Weights of a small transformer language model.
Architecture: RMSNorm before each block, rotary positions, no biases in attention or MLP.
Each number is 500 + 25 x the weight over its row's rms, rounded and kept within 0 to 999. Layers, rows and columns count from 0. Numbers have three digits each. The size before them is the row's rms in percent of the matrix's.

# q: layer 4 attention query, 64x64, rms 0.0709, rows 0-63, columns 0-63
# k: layer 4 attention key, 32x64, rms 0.0826, rows 0-31, columns 0-63
# v: layer 4 attention value, 32x64, rms 0.0704, rows 0-31, columns 0-63
# o: layer 4 attention output (transposed), 64x64, rms 0.0917, rows 0-63, columns 0-63
# gate: layer 4 MLP gate, 192x64, rms 0.106, rows 0-2, columns 0-63
# up: layer 4 MLP up, 192x64, rms 0.106, rows 0-2, columns 0-63
# down: layer 4 MLP down (transposed), 192x64, rms 0.106, rows 0-1, columns 0-63
q0 101:527558521519509494508531456543513502488494479491531496494437532488490530528447503489455452492519487491494497500497507477495533509475517492469477520508465524517505505457549498506518539503483504
q32 110:517507508558536492520496481519526517454477488495513463458505517501484480501529471478500486500488453499455494514486521523474518529481510542449531498504509498482466463507502533496525528468530549
k0 110:517513486470543479521472520491576506500520513495503494505506517523531503518488487477497521456483534480510514500472552501512505510474482470436509511514448468519464491517498459520490478510500458
q1 071:471477470462509499503479538501517502495517520492481472526544487504494465492564509528502510479494504518515459463525491488489495509506495528463553531524538437483484484527472481489509466505473531
q33 098:477515523426476469495461479469502519545526527515480499520491466471499473495489480486492477507530494507547496457517468486522476466490488472499488513500536472537500518481532489515510477538463473
k1 096:482460506473462529495529474514470522509446455496483504493523481506468473453525497513517492515502471537519445504487471515457508491494478477550479529518492507464528509529498537493509522469503512
q2 076:460491459475498482536497516532533449522519488475480464503527527452530511523548477469520468437527499472524529506487485514501509494471496518478506493538532509494503505483489473494520490536495477
q34 106:466485515434484485487499504524466491513551528485483554522500507495493517459489504519566457479506515502540482546505500506506470472514505515513518473519505501522526493479496473506476459510481463
k2 075:491492517487491506462511491465426453532515476465486488501520512478476487481490470495486510516494477495497466492501465520512547486517497522499453541458526530475517489507515536471488503478493560
q3 081:431544490485504501466494489530499495521501512521504489489503501487491519490492513496543521461491475481511527529490487535468445443488526505516507457535510524513535507495520486550543480472496525
q35 113:449496488480451503484489515516496510516475537489494506545498521537536519505455470528515516499479474463518484524526520472472433453529493504542551513510525488494502514501511489499514476496476497
k3 100:461502441510479485484484531508465524519503513479456497486492489473486520482519480482459466536476501518488521505481472514509506462553498490530479535455508527466514464517511533496491482503493558
q4 087:514538532507497487493515502534471507500492447478540517489480513487518495483482503532503515544494518496468509512499486539460440476472472473511484446541507518491517483462535476529539520514472505
q36 106:502499478510478495516515469490514562493459486476536520472484487529509479479527437506494578486508492512499507493511504503510481501504475525513499456504529478477530466448524516521480531493475530
k4 121:466487509474535465543484494519492505513501489503502491475521492506528542544502514510463502485506486503453502516523523443549482512519455459497534516507531486477452527472489457518490507539493495
q5 079:455492476507533527515496536504497449517497493505543481504542514464511484471517494439504516480500501489487505562484450510481513493469494486475475522539531516523469506519494512550534484492499507
q37 101:491486526487512503471512459499478498519515521500518475523487501499460466535481536475482480483537499469518492499490476518533559524493512468465523571498500522525472552536524503516504459506488500
k5 092:491484523508481537458539488501476498502478519515475517514528493514497457493490487497525500542487519533503494519457486515483489490533476491516486493467474526524533507470533541497565540461458538
q6 099:515474507485492492538502523469467510497464522515497463512489536519543441498514478490498519512501501502528503509498495506553522562548492530504519549492514446482452503501493494473500491537481498
q38 098:505497490451513511462477521494482489510486512497558515523465502474531482527448510527495466490521540489535510440480473517486504484517524521540476533507519451521493503491537488502509483504501453
k6 088:506463504493493548536509535510477456538477482522556502509509502498458501470472507515459527491494535510511460486451488522443479484534491512524491452518485500473490492478481522486527499482497511
q7 120:464508492534520459454489506476493522483503509524530477515462479493549531503477525470500475478485494523524512538483493529504457464518508517476452496514530535493514489465512491488558540492515522
q39 119:477524496491469514461495488505527518489506519512473525533512533505553501519459498506479512495468475463484486516504511496520456498545471481514520513496523542488438519502558501518539527457519510
k7 106:482553476484503489489484502475513489539532512493468474480423530542507527472523511502515469511496523501535501507516467482529500490501519470514504510546527529467472479503511487461490450505519472
q8 098:448530532475489508460479487540544499497512453504480490509490511478519534474480545498551519523483511486534526539458491503495489502472503460527469461506529489517522504494507479516500489485537532
q40 126:436490472500473518467461519523490508549494554462474517542484546500537552505487508525502542501458481467522509533525507515480502496524506476515542513507505515512493490505509486489475501499517514
k8 099:501537494489484535505491505532496522494499461511499502493503522523492509459496538490505509506444492463516453479530506492531489570483517509520485528493524477575497515501526531557511505491512483
q9 105:466486542528482491504516506498511544480489524439491506481497512506499478502488528517533484499552480420479486482466469502459538489459513525515477514517523515538499486506518497464482478502502481
q41 106:481523535458460498550499540533501530499506553507483514484524485501481498505469499468496514532496490445470467520511463463475497477461513487513466471532526500526513452501517483509529484495513495
k9 110:478468540491537491485536518543485520500525493471447520498508462480524456511509464459516490471486482515502475506474482471511518505521438473486478479527491526502522537492532497486548519491487488
q10 094:481476524546507524512467471497513509504498541522521524495510507523493444498519501517537501532477500486546468524517486502491524555519525490489507523473504434502526532495499505513529495567495526
q42 105:522463542517516482537507548518528515543489532492494476497484505471528476532514498509499509539481524448516498469498509510494513501481527516495474555492494461497455481513459517532520481495534542
k10 095:478529475477535492474504511523519490503490467512527504478499487442483507498472472533498506477556525498507471449499523501502502536509515547500459517509507501487430544512550514477493489512482493
q11 094:508518530454485514459480505504535551476522511486522546494506498521489512505515550536504502482482492482478506493454518514481529536520534490548459527491525479500503487514461463540459515516510501
q43 097:482536457485526492500481511479501486489503492493500478485462501536432505489514452521467506491543510501511530523480495472463449534497483477528520496473487457506520497506493529465449485541519500
k11 102:490454503515530470518519503563488478478488521536497486468468504563542453486489497477523519513451469497492468497509510478472467479517494487505504464502509502450523521471490520506505515488495463
q12 098:499445490511549502498458473498503520491530501474505462488508538526520522460512522468506455493517492519484507529474445509540531501511504497478525449463525521516505503516470467515520494457513512
q44 134:506457538493513466498490484534499497523480530526507525528510510494542521501516519508517469544498505492470470514483480499490530478496496480465481461484510539532537481485480461537552491456452518
k12 120:475479458502508513518518514487488541516513501438492533514503480425490494505517472508480483492497524491491557549515500477539501517523489513532512510437496511501507502476497473515491513490526552
q13 075:531540491492479492491508475513445502506499512494549495511487459492493515508463497481506483430488500539494482491501514465498465497496489484506533455519456511495521466505530475487498565498545476
q45 102:532476479474499462517484475485477484484511474503530517498487485479451519470488454516477503484532463513495492505506545534500457529504477538514496467528483439461511521460494484475518504498541517
k13 096:438487532538509472508513487521498467481489514480483484494467465529533506528519510491471503511507461456521510506462536519470527473511511489507520489514525496491499469496433477524461512487535465
q14 080:509486497502493463478506468458467503479479520483506478473445475490453528471496555483482477492486502562507509484472448490481479502511504509492488452497496506531503481485505451505459511461487503
q46 111:494512532512515484473481475502454494475561485459490531500512529510522506478521477453475482456504482473466493527483519491527488480493532468480517483488448516469492516489495486500538439494489473
k14 091:487481505538515464474514453497525500479506506531467503505510483510536486466543519477517528500517495500475538517493529430514531529505501462530503489484524482524538479453526501452502472510486479
q15 085:527510471475513540501486536471557451529535502542533483536529493478503511517518506522523521539492506474488479495521530496507453461499495478500494486506513481478488534496531527541553520502506499
q47 093:522483515517495478554544500504480517481494517517466484499506470519536443507512487465508516524531469475530503502526475493437494528520490500483490529483565516467505540520485519496468479483492514
k15 098:507527502476461516482495512521495510467507520512548490529532534520513485549481487511468494494513536507497530488529523525525524470484512479481450558510524498484448476534487540535518479500475479
q16 082:507512526478504502457553473500521502505493530528520518493471504488487557508457534502504547493472482499500500474508524526448522513487511515487491491523480521517513527475508496572501487518497565
q48 095:485490474474458502475537519498442438521517542510496528513494495483521519559483508514532482513513524501529500525516495472507509504512494476554515530496500517505487517491480474565494470526518479
k16 081:507490475542544493485446489519501526506492553486500481519511500499508515494507449480457530466470524464502513469508499528489557471504470490491523506505524493476528471494518453463534466498492506
q17 100:507530489533535506479472492509499526488495481467514545493460486478451517517467528498485474489486460509455512505469508494525484479470534453518475517471473536529540534499532507478531531484520499
q49 107:537485499536542491518509494468523559475493479485518535458528500506458508468543484477477494476525475516473491519482519542520520505479510504456519489498509520480491494512479526442496537494499541
k17 084:522508489514551484524490497515550478538515521450501481488491505526551515527485476515482528509492525486536526516510525490523500501523444453471519506485514491508481499489448453517475460495516482
q18 109:498541487534491507457526467547479491493503475452563538500481488481505535494482501482517478475525473489494502494487514528539503483471497502479487502493500556512552529468502516513544530510521485
q50 120:510496458522517481526484467475553515471466459517505506478505500520463507503551495495467482491488447504473488482502529522528494486479508517460527505474526531452507482491516500470509537490468548
k18 109:497515485531490451507492486473522508496530539498517498494462467484525525503533501527478517491524522486498533542509513524550514508519489534454539506492509494533490514505527459484443474553503471
q19 091:502521500530522489479534507562479507503486491493547537479486492475489539529465526488516527497512473477490496516471513553483500487471513477501475487517507543512532522494523513538543503498544557
q51 101:502492507524497531494534499522516537502525493499526477530515540509489540534498472481576526481515493469508467497503516547482551513490481521505539512506511542485472530520471511484513471498549497
k19 075:442497467488534478473539522506511488479478495449498441492497497520505536500505477462470502561510498453513526524548531518499497494526518515486517521506485476477498509518526493482484530484476529
q20 106:510485500475496490537538552513469535488526559493481515460543490523496479500540491513507495502481481479498442455494544522509478496510486518514531529505513488492459492524469535507489453501488503
q52 106:486534481506505530476464531521453461526494495489495498496482466532502475519464493502512477498473512500517507461470492500535470502476526523525482535520444457513489480529472548530527511544498478
k20 087:485475536490509525507497493509472514524449457512512475483504498489472473466466552491483474486477478510416474477501473456448520463487485488514492475514467495487495494488521518516505484495503470
q21 114:499496503498496493514545521454508490505514551514524463517509487526527479491517497479510517473508530496533486500524513504533520543520524532488499505501561439470470509518469522515473457555499511
q53 122:467506504463533501467495515518468488541537508484540512514481485478467476521485536547460457514519518480498498487491454508533480506489519479523469539518506462532512535501512521510473474537495466
k21 104:478474519495497521505517485527459497491512499513479551526499527466499461480468487538506503495492528532500483470451496512462509514497454514511486496460509540449485487491455530502529499515527557
q22 077:479485480476523472513523509555508517482486494490503506499506477523466463479480467549502522511502476463535515442486540499539535489460516461493481544514506483507523534546510474470499486497495512
q54 102:533513540521540518569500478479544529463519491538482465495529503491465467484488495457517483501493498502498501484474482519495523532503535471438492550481522503494517502520492496482521521478480507
k22 099:515490474456513491512486511506525474477486538476535521525515495515503479543479473507487514482485553497520527462457526510506512476505518559459515500504514503476485495496572458494506471538487504
q23 095:488503544526496485441474475519514530482474486472511510491503484486467540510444535495509459506516506493470515477503457484482541498486527451493500468489478524530542530489523493470509501470530520
q55 110:528523522493503504504517501499481532476496500432529469484479508494521491491506518495552537488469497453511508457506508522516479491471504547475512500527530496463519449507492474451533519526543488
k23 119:516485535493535498518504475475551480455493522527516529518507488478504520514457452468505506496523502490482525466468518493485504531489496515445522514492495465522510527493472447473469510518487443
q24 092:534459519479485546526481542502505550544526515476461513493526516506454465476513521523510543528524488481531462510515520493540527467509489516509515509526470502532475483530486506499521513517474492
q56 100:503493514503494534545486529505518498507468491462514489493519487496526488497490473455474522545488503502467525494496451506495559500463505481471426515501486495532505543514482533518471500508456475
k24 118:573475506491515534506507472510509487504511495517525543513521517488489444509494476518506526471480496506507477441472505500528503526432453496490490454505506540523491514485479490509523495488475469
q25 098:474523483524504532483497525498529505509487488526500514447496520467487450561524497541535543467473498497514494475536503499503532463497535508503515507503496484468482521522492531482467515542463460
q57 116:491523550500488510506509490486501522541485519519500516470508446495467475489491476515487547482505473481534503481505526474533494447499519543541523506550482494535504498505482539487512489564510522
k25 106:473538512504537485477487489510501517538461514530504513502502464464537489538478485507512515529506507524460464484520477449474513490536463463459480531504494513468495500508485472514483509434517508
q26 077:521526486466525519470495501506490467502491440464508533497491525467505488481507532486554500478500481500535532499483495514547527496484452466493531501512483561530516542517496480512506477466503471
q58 102:522514524509504469550540461519486495512476496487448491500516468491516484471498497430507514541489508511501525521513497507505448488492478476472464529499469556501457493496469483491489513471492537
k26 096:523532472500492499490485461514488543488526502463494488503507491477500509529528465481544493490509482475499524461485521490477457493488509481502482579482539474526463528507535513548514482507456504
q27 105:504467529502502504518519474520488495543523504532469502509524466504476516488463479519509526525502459492519475518522501476467502520468483494459503566510463512498476548564475501488491466492501542
q59 102:478456529503485543493517494504505487562524513503507518533509513474535448543489492498524457508506500456528462507523493482477503469506528491484475532501527458498499515537517506510513497541454474
k27 108:520461533486478514472489462487543503519480520548494533512536493490514527494469474479507507501513502493487512465468456515524548526443517529503491553452468536493481509498517526499492503489516485
q28 091:499503471520514516470457474510494509452492439487484506534489496485525506482456488480496490465485519575501548531502484495535506510506503515526505478516473485496528489478501446455510518493489530
q60 095:478535472538552503476470457480505453458464506508483493501477498505499458553495468497476484467506488511470540508492499550525533531522486482466494533481491496488508504506491527498493542513528512
k28 095:507506468478535494517447466498503504500486487469507498499482510528500502497483460478552509507491519509550528492474542515459478503513514501537516473484501496480490491473470428508508442532524530
q29 084:538493499458474533533490506538501528514495491481471499500479486495543476501477515517514524533505527526478520517497498450513540464469452529470513504527513565543517495480532460489500485492500498
q61 092:482522502529477500480512538558539499510489507504517501545518482524521477461494512463533458517506472492482485531472494538510529468508519483497500492513499493560506493497503536536559535496533507
k29 094:505497468542485514502499508504482495531528502460459497521483494476492459480515438459516464486492497492494516500532453485473545506494509508500450510489495521535517505519462475446548494496530500
q30 085:498484518539511504450478479468502554529495529470485524521521523536464508516505512487491481506517490475541493483513478487502530503436520480514487539479487544501503514535493466485455511457497531
q62 106:515485547528493515463539487496495567533518516512547473540528470542492508511515519501487483524511476473517488514518506497474529481478466478491482528533507501494482506541521544492512545535503521
k30 096:526539516502505498506532518510545537478500493509435511549541494475531508467477462512530489483486507449548483503485508502517497497503510488469511542478474511496491514530453521464461513492503493
q31 083:473492496489518486513504485471477472489465455486492497478474488467532491516491505511496535438499488507493542447520539476511458525547521496513533473517512473467515514533508498515488451471478470
q63 109:509505426522526506532515492470502466484491492551531538491517502486480504485493485488491531491516486502470537492497484482473490493524521506531527467480570509495448478549466477497478493512506490
k31 106:518506510461500491470483511510442450535449511479484477469524496490491522505498498485519486534457461531463515495499536482490498482513488454530489500502535479494501474503513486517560488551503520
v0 109:482497507481510518487480488496520535527487489501473469516485516512496512543535512495448537513503538466492527539500522522474531474519461511515524522533494504539534545546487487526531495523463459
o0 124:484500566479453480475504510493515512492490482476506477491514518486507527500511477530493505486492479515501466451496515493500545472481503519514483551482508487481507459541447481507431450505509495
o32 102:466484496529546514513484500489470520484486538529462524491450476475478490520519519460494511478521531483508523509513508483490476491548492510501532478497480503483455499488563496495560546496511474
v1 088:496525488483482528478471521533515500522569497501523460509466518504500487532511470527552533467479513468519527502490503521436503498514472492505520499473559476505481460494505461524491504492495506
o1 096:431505511492531513513470520547524449506569499508514501497495490509480538505436498489491491526456524486508474486484504478492509535523529488488484511525502479536479488528495508484486476481528531
o33 096:495488501497455500475519503491489553496457501500504490496528502513544493497571502475505524488532491531521509520502523518490488457487452495537478537479494544449518520477498495530530540482493476
v2 113:450480489497484491486493491460520453530491492491515492474528482533507526551507504537479520515516484532538529505491489511539452478485495440501481533521450508475508499554511501479507485527488500
o2 117:486495557521495481497534464504501544477462509536444510481504529452524512499535501486517527484480507489519514539514493472473500494520511521508508564543519514460494492515496480469510467492489533
o34 093:454511470475524525477463507480485459530557506466526487525488442503441516478505540494487485494517480485509455494519521490484486532496494502478507511495501485526531523504513520496486535550530487
v3 094:515511475498465496501510507515492521489485491524553525444502509505503491495477537500491480476474557489488548462465486558534499459562516516508481492460515485491502495547489513493470500501490510
o3 091:503522551483537498495501516512513545427496508481473502503483524512478483487536476493505457476467509508452495472510510549486465534510469522520521481481457471541503501513479511483490505513475529
o35 095:499487528522496449500483459477479467488468517499468506493489485451483533544499515566464509512549493463514466489493499482474534482505542448458499513490513517497514477492498482502494483522478496
v4 097:500496519489519469518541508515496457497498479475539509483491516494551484527519469475558511490515501522556528506523476466455480485528475485471516470511472533483487515530491473478508488442499504
o4 087:451517466524538504555545483507486508518495512525517441490472507536544514487473484473487516515475473532471480519515514489519494517519530467512523534508485478470524462496476524498522516466507515
o36 091:527481511489467506445472512449544488534534483498519545498511533498475474500505538536531505525507521473568516525493453511500483477527473503493462505508507529506497520496531506484502477511523479
v5 092:473498499504504500508448483496494511541484538487489525486498513485508517523507516525514511457486498551477524436484456472539497521452482481502475505503540527519431517491510472483475509517478488
o5 089:526496517534513482493457486529462531462524490547499542524490497472523481524525501538484514525508495481453534462511455505498543534541487495546505497487515507480509488500462520505483461504501522
o37 107:514492458490460525497544497457515473521467449463529451497513519531476511487484501489550479510495529508511512525517534538524471475469497478465528498481464489493535501500471515493517531503485477
v6 105:505500486552460504516469518495485486491466513472522480479505514510522494468457516525524515514519506512552508465517468550523525536525502470490501462509491514454493453507442519506540491517503511
o6 098:516503482513541501526507530545513504475514471508462512444446511521501465480549492493509483512522522471474502511482485494520508550485499472507525502480460527506500498533542458495547483509463508
o38 102:507499528468484511484497482463487514541506510498555502577533498473509524522460504502497527494497477527504513492505527482496465470505495550494462492531544461497519476492441509502481513492528494
v7 092:483515503491530494502462477493495526491509529512536546496521479498477525488518490454513550497527450520473494532465530520502531536488533522495499500470550529493496496515457551488537520514476505
o7 090:490500445496483501517529481510469464509542505528486508518524492547484431514500563506523483486503520527485493505482502535514491510485527520510495467515509506466517530449549518520504465514478511
o39 092:477518500495500520495481525463565564504473505481475485460488511496483537509463481461476521517469501463524508513494489454485479498546471469493513545469516476515484484529485532497484514486504481
v8 096:508534532535496515441488513515509495504514514465513482532501574507483490500523486456478497455497474486530485484481471483542515500487480487475503519463524476495500500437454474518482513489488499
o8 087:471507471499494512493492539494503500540500493484464502462509506521502490524497519485501525565497516487480455517489521502507487518527500481428468460492545495489523505458495527522513444485448506
o40 093:497485512493494459530496474516511475462479502570486503528537474495509517496466490542524499489481497525538538496527511520482488512475503540537507528492467528488468496534478507474491557506541523
v9 103:475507473501476474512482482469525444423523521530446489531510503499493499552499512532502506470494541508528533495491463495512505493495513520508485515505491489491510469446475473500517505538468493
o9 119:510519560521505493523482508532527495461502535553496505522539473503510516519503488519493527534506517519499435546490534495480522501532482509462530481491517494489489532502501479460499528486551527
o41 098:454494458461493520476506477512463518540512488464477472500466517485453512500491521469529471490504474498504524472492469507511479501465510493562467489498502500501511451520504525533459511542475487
v10 110:500497483510496496535500492541515487531491491488496482438520534502474515487470454511502489520509471452492445499538502508513446491506482523517483496492495472489481484502438476432486470490487497
o10 109:515535522484519494492500534506491509460470548509439462467514525521497514486482517469502478464473483486497518469502501438491488472511505465543508468512527499534518502546524517533474480507481489
o42 101:518476496484489492508505461505473525535521494492538542532486501464529465483503488538488507515521502554430479481511494555489490550470509526505491478518471515486506520488518476472542507492521523
v11 101:533534532492479504462521496488493474469448490512511488467529524486510473472472462521511539482491495574490499525476499517460509486487517490501509487532528506507511467492538506471482441506533504
o11 107:534530502506514484503528505499530492484477559465527535494493519507502477521488535482458504461496495471466495504538456491500503529475525479486503511472525489483536535484540540464537514550492488
o43 100:497483505505498514492484501466480510495514437545472489505521485485501490459518508531513486525500514498538510465477527520508460513514474527499464485521487522535519433485477487572500532468509519
v12 106:498505510546523481519544566474475512501465502527525552451493498495541513513475517507509494482556523492479476501525527517543513534501475514494507520497516496527489468482508504498472453493491470
o12 092:566481470482483493523497474482507497508517520447537509484515534512458461495510467484515457478529511497507555500478483500511475520487494493531535487461496456532505490495507522516487485559495487
o44 099:527487514490488541490526514530485467527474486512466475522481502491497520499496546489505477550488501491456471510482478520483507477502513506462483453522500550478523504493452497470543560495464519
v13 086:539473483526466511490470454452484512537474457491488475497483515533514501489500476464489506498545457524486495542521507564514510510511537520491498526502526522503484542501491514494526477514542486
o13 074:518527550533510479497511492497493506548488466455513500533480500538501468493507553446456485491510496468501460462508463528464510491480497479481515518477494497467520510510529520535482465517493479
o45 094:454501455452479541505469513509505522464539525519502504511505506456490544484502475535515542518478492494501492551479541475523471534540500503511468491498499491520497499470521492461511525493525534
v14 093:472498525494513509488512549450481482465545476450500452524487492502500512500476516514480515523490498471452480466498471525474527495506557553475492488479488483513524507487535481462477487501518494
o14 099:522544435504453505478529489520487529500523491482552483491509486507522517489487487508518499521488523457499576502514480529470477523530494497476508473471514503496518531472494487512491539501496551
o46 094:488507532486530530520461515521504478509514507519452508500484519487514495501524500490511500502492467526491420470478543513551534490474483490497463527521464502482477460518477514502489463484522449
v15 120:497524482489470472513448461514479450534475486497537492533506509494477513469513522501494509476482500445458511480484474516480536518510476498474474504505486485487501487511504496437492505507519576
o15 108:441492492520494523489479569472475480505528507504473493506517510512535497493491497490567513508494467519493535513522509489474491488478485498522497466544519491499497567552479452491508505494519513
o47 111:529535484452484476503514458521508532495477485489522489497478503493484478509515478554451534514481520469521513483510549515560504490498485484498500549474510529465515462468500540504490493505536513
v16 094:494518455508440480499473511501494487518528536497474505476506492475478504523487563537446464512536503518519541508540485488508510468492496529491483494520549495484527470506491484512469458494473516
o16 101:494467511539488488453443510482513512467505492504499510495525476478465535501524505490484489439452507498508500487442524494469509493492512515467521537496466474527467474501508459479477515514518542
o48 097:489540513484504561529530470517505508504469512475481476559464519506494479477517456510539503534513493512506474510528517532543474519522482462502483468502499496506545518516476542520497527534495484
v17 090:464477534493505493541488518543448512487466537436511522522505511506443520506507517481481498469476487496463539498484496481476499529513519455510484530525478511504454520465500467507481505507515493
o17 086:500546485462538526490516487476483499500529450526496490501499469531556486489527471488507521548506488493522476531525467507500496517464537525568465494493505502507514523499480478505490466478488538
o49 101:474456478512469493478480482516511492516504512481512447506498512520484538527477498510542447483505527503495547483504533523527499478505459451457562502519499468504476522508471528497517504510510466
v18 111:545506527525506498504454494457490500518501531520499548507495521491484522497516488515548498521508490500478499550453462540518517463489498496458529514531459491527511495539509510518474460512546487
o18 123:495466555491508506477520471476497525451475528484536549499485507507507458462533500509467506491497496490478480472469496487462464525513483505493491516498544485488532503552519479522493495549466468
o50 107:511553455521472463498514528516488506563507477523445474502510494469458495541494518511525501510536492464506524510524495527506528462487533498541526476498493533522481488480479511483485514462505504
v19 097:488523479511496491495518517483454480506508545457482522487508462499477525532530541451485528535516503490439543501515473483498463492519432514504534482493473516507507492499517513477475519481477493
o19 093:522517506503440528499528449483475533488543489535482513492555503472464481448515501464511518492472492505486512524443505499490530509472529529491482499511505519536502477501495484490482500517551515
o51 102:506510522492525481490483530537502442485470518456526504521469491546553513547494480551518522537502484475523507499541513521531497459522458474502507493483492551490495519511490512490522502495482489
v20 100:482474506520508491515462500521507477461487468507480497538490487478465456464513520518504542472536494486502509510490488462503491553546506503561478491524467518518528498501554472537494517524508526
o20 101:532545484486498497522486477493500488519519465491534480490505499527555509511497479499521519479491485486500519521512537480548547487455485523504499466507482539485479531516468462468558507469547494
o52 097:499466526521518500488524515508487498502485527522479465507509488470436505467523525509494533516520510501452529473524503503480463487512508490507513478510498408532495490463521508538478479537489528
v21 094:497502454489414500534498506476537545488476517465519467522510491472530494488518491497493492516506495513512473465489527496511518501480560487502515505515473526468534509566485482498469503511504513
o21 103:485492515510528505497510463486494497488533471482494512487467531456509514506509531470491458495521502498508544454476458480485518497491508511498513480487463542540474501478481479460489523466430546
o53 110:493494471512449525507480541520497507525521533492521488508532484532507472489492501496498515509467508481463493501484511531525482508528498502516498525511544482476511473522468533590500480518562475
v22 094:538486525468500485514490499501472496518497526505509473490543508450491501454492503535493515545544460495563492480503538502500515489524526486492484487493536496539502511450515496535545493542500524
o22 083:535461449492485530486457527453497486528488557509496494520472522502484486531552481474459485488507476465512502499522495495527490500486513507469479490510495522487448551524499491525531508535509487
o54 098:471531533520486515500529476493483559485498454478509532468497484489509482468469521492519485469541531532474498502515502482465516507495493488524472485484495448493519440494500504453503469471477536
v23 102:533525495498447475553544492506491489482502545512501464470455472498511469522539524478521478457525485481475541478499493524514505491479498496517539483503512556529494489490506500471532492487465488
o23 114:516462526509523463519503522494520552458486483490512479517500507496494499487505486490484495508510509530458460443446448517489541473497514530500501448470495501521456490539509532482486505497525480
o55 109:504488488519484523464481470478488455510494478476471530499495497506476504566494527508525509481513502441510527504541527482507470489499486478524509470491500526513569488488466461522493474511448508
v24 088:507528504483511501527498515483501531508538491500541499462485439467495523548524553511491470495527472511495470529505459524509509489512517495516546485536495487517495463538531532512500465504482455
o24 098:496470443490483495470540469462515531485479484488513507509499528514492466461504504531488482486533531504532537455482519510472503509466506533532519471522489507499488434559507499491505505531487510
o56 100:516513545520507502520450525522476487525503526477463479504482488511498514518545494463537487481488490456464473520515485504501480494542473469457492512480528504527548562488475505514468512499480475
v25 093:509511509441499512497469528452503531461468488512485532507492513545514550463493520530486470444493449490493488491531480480495503524469532524504498478508506497485509494465539521513507530525467509
o25 089:544526489447555519467513486505502471509498502546521508510529496448440476506463501507522542512521511546522507560505514502490537501465495492518514519507470478510506525498523488488496506497500477
o57 092:507492490499484499580484489511487523472514515470479451515511475520546533471512483483512499471471453495511513473472513461538463511531522530495475505535457498480472524521463482504497490496505519
v26 113:471489476534512474544495522462512510469495499509476518487490495540503487569483483510467515515468478475507481500453473466506503542443465496522490494484506482457505533504530545527515498504491504
o26 103:522541494475518488536477476562539451484491457513492461501487515459519510491514522544528519497512528512500515508497498476525474436504483484485466493515474505491532521483468457496503481529514498
o58 097:525495499490521504477517521446470519505514518477494537473540468539464505513487462478478469478469456530469477481504479513507498563508536495497510499492510525509478488552505515481531501477458525
v27 107:506523484494507496488519461493495527493528492480473452491530504443461505493517508514503515499540521478529483456529539494463495503530456503476517505540459501537502490485482500523515557448490511
o27 095:511486484500458506502473530449482512495508505479500495485504486511566509499484472498465516490474464510457507479542502515531536483486519557507514488496493518518511471499485416519467522478492510
o59 109:507485557527530474500537520539486478502509516487547560502480519518487449506513510475504503510544551469509515505493454450475487503500475500527479496511519518491488510491542509485511482528493463
v28 095:490506505528464471468484491491510471539519536470546462432486483502480506517491495531480495450467497477532506496533532493532487493508482504457535521480489530539486527530518525494487501469515502
o28 116:442447503527504525467501519492534512489520497496467474503466508487481509500516546471509490495435514503483552463484499494449497509504502514460511515465547488491496470475496485518481499475517532
o60 089:481509491484485488515486507507472458531498507485536541506519498487516501496509432511474519509501512482540485547484484495505484499473501492508464548523423532477469531502505476500524536540475481
v29 106:469536515462520478480496484494477520486489488526489530534499509517491491485491493536467524484476470515436478491491518452536468468497506520477539529488485537465475508486516475463537452492523501
o29 100:542534514465504512494531485480519511506451498549540505538513490496477556539497499518513512447498496532485466490514501488495494494533494491496492502545511450513514542529563507505493502518484490
o61 099:505471475505518521506478495503484458481546490478483491458523506539481458485462460488477517548465509495526538511492485530504509518447496504510487505489453528482467457481475537495496504489526537
v30 098:509489505467480548498519466488491518513485516540508484489510487513519492457524515453473489468496410480523502511539482483463495492441482513483519506494515500499520506482511505537521497451504471
o30 107:496519450529542545480509535494487542532496481477557507496489475489483512517469514458500506498482524538515454502473497494506509472480504526519473544524511490531496474480543514491477483475505454
o62 093:473494507472427441508479483505526497467542499520453515517509483531538502460537516506463476493524467476529522500505491468483466537522522491522523475484478495474516527495493489508485518496486518
v31 102:506491524543487480490521526452478532527534478489514520521482506520537504495498455479468525482497508516523465446507517502494489458491517470458500510453516490535452543521466512506508482496531518
o31 099:541482498469522493517494505521493520542458489485477487518473461479512487507505512484489516520541499481469523472511453519484466545529520505486462515524505462494514514549538525546507500527468542
o63 109:505521494528476487501518537487536440490507527507539543485545527481496463484477499505480490471482500507527485533471492503484502485508506500480500513461479539504499445458503459435521508503529486
gate0 113:502488516498558475476512515516501490484462472474537512531505454457476466484483506469519473464494517497549488503502515457506477477503522487471499471514484506461539488504505567478491517475470492
up0 117:498485505500550494514483480472503508483465495459548501526532458460461495474480477484517512490485549496546519517488493511472489462516506476465476507520492490479505481493511572495477521457475501
down0 116:510483454507495542517508515491528476482500497508468509474470520523537514530477509508506484533535495525443512502527526517504503499494519513481520479480512485521517479502492395494524525525533480
gate1 111:467494524525449549545524530505503519498542514468498456537534527520523540489488495481543515521502475520500486519508511480493499484490496485478475465488464459527530478505457515527515500476523487
up1 105:501481552516497526503528500468489522504521529500535481484533529504487529491539498495542508470489494482453472516498519424470456537527520468484530470526500466498518516511491517495488516466516494
down1 106:474499506517483482477473519509500441494500470511514528493456474490450471533500469530490503536559515466498519502470503539494491522502501475524529477489560506498515517498533531502454494521469493
gate2 081:469475503509542550481445475510469491513475528512485517555482512493517512510492523491479552523473507495495543498468473528486507539535475504474505460482493501509546492525499482489542542500494504
up2 075:527509507486505511484492539450454496504568490440522490491532480513509520544483492482531430494526535508515502484503519485467462545492490514527483534500499475501490517497479523494502484508489487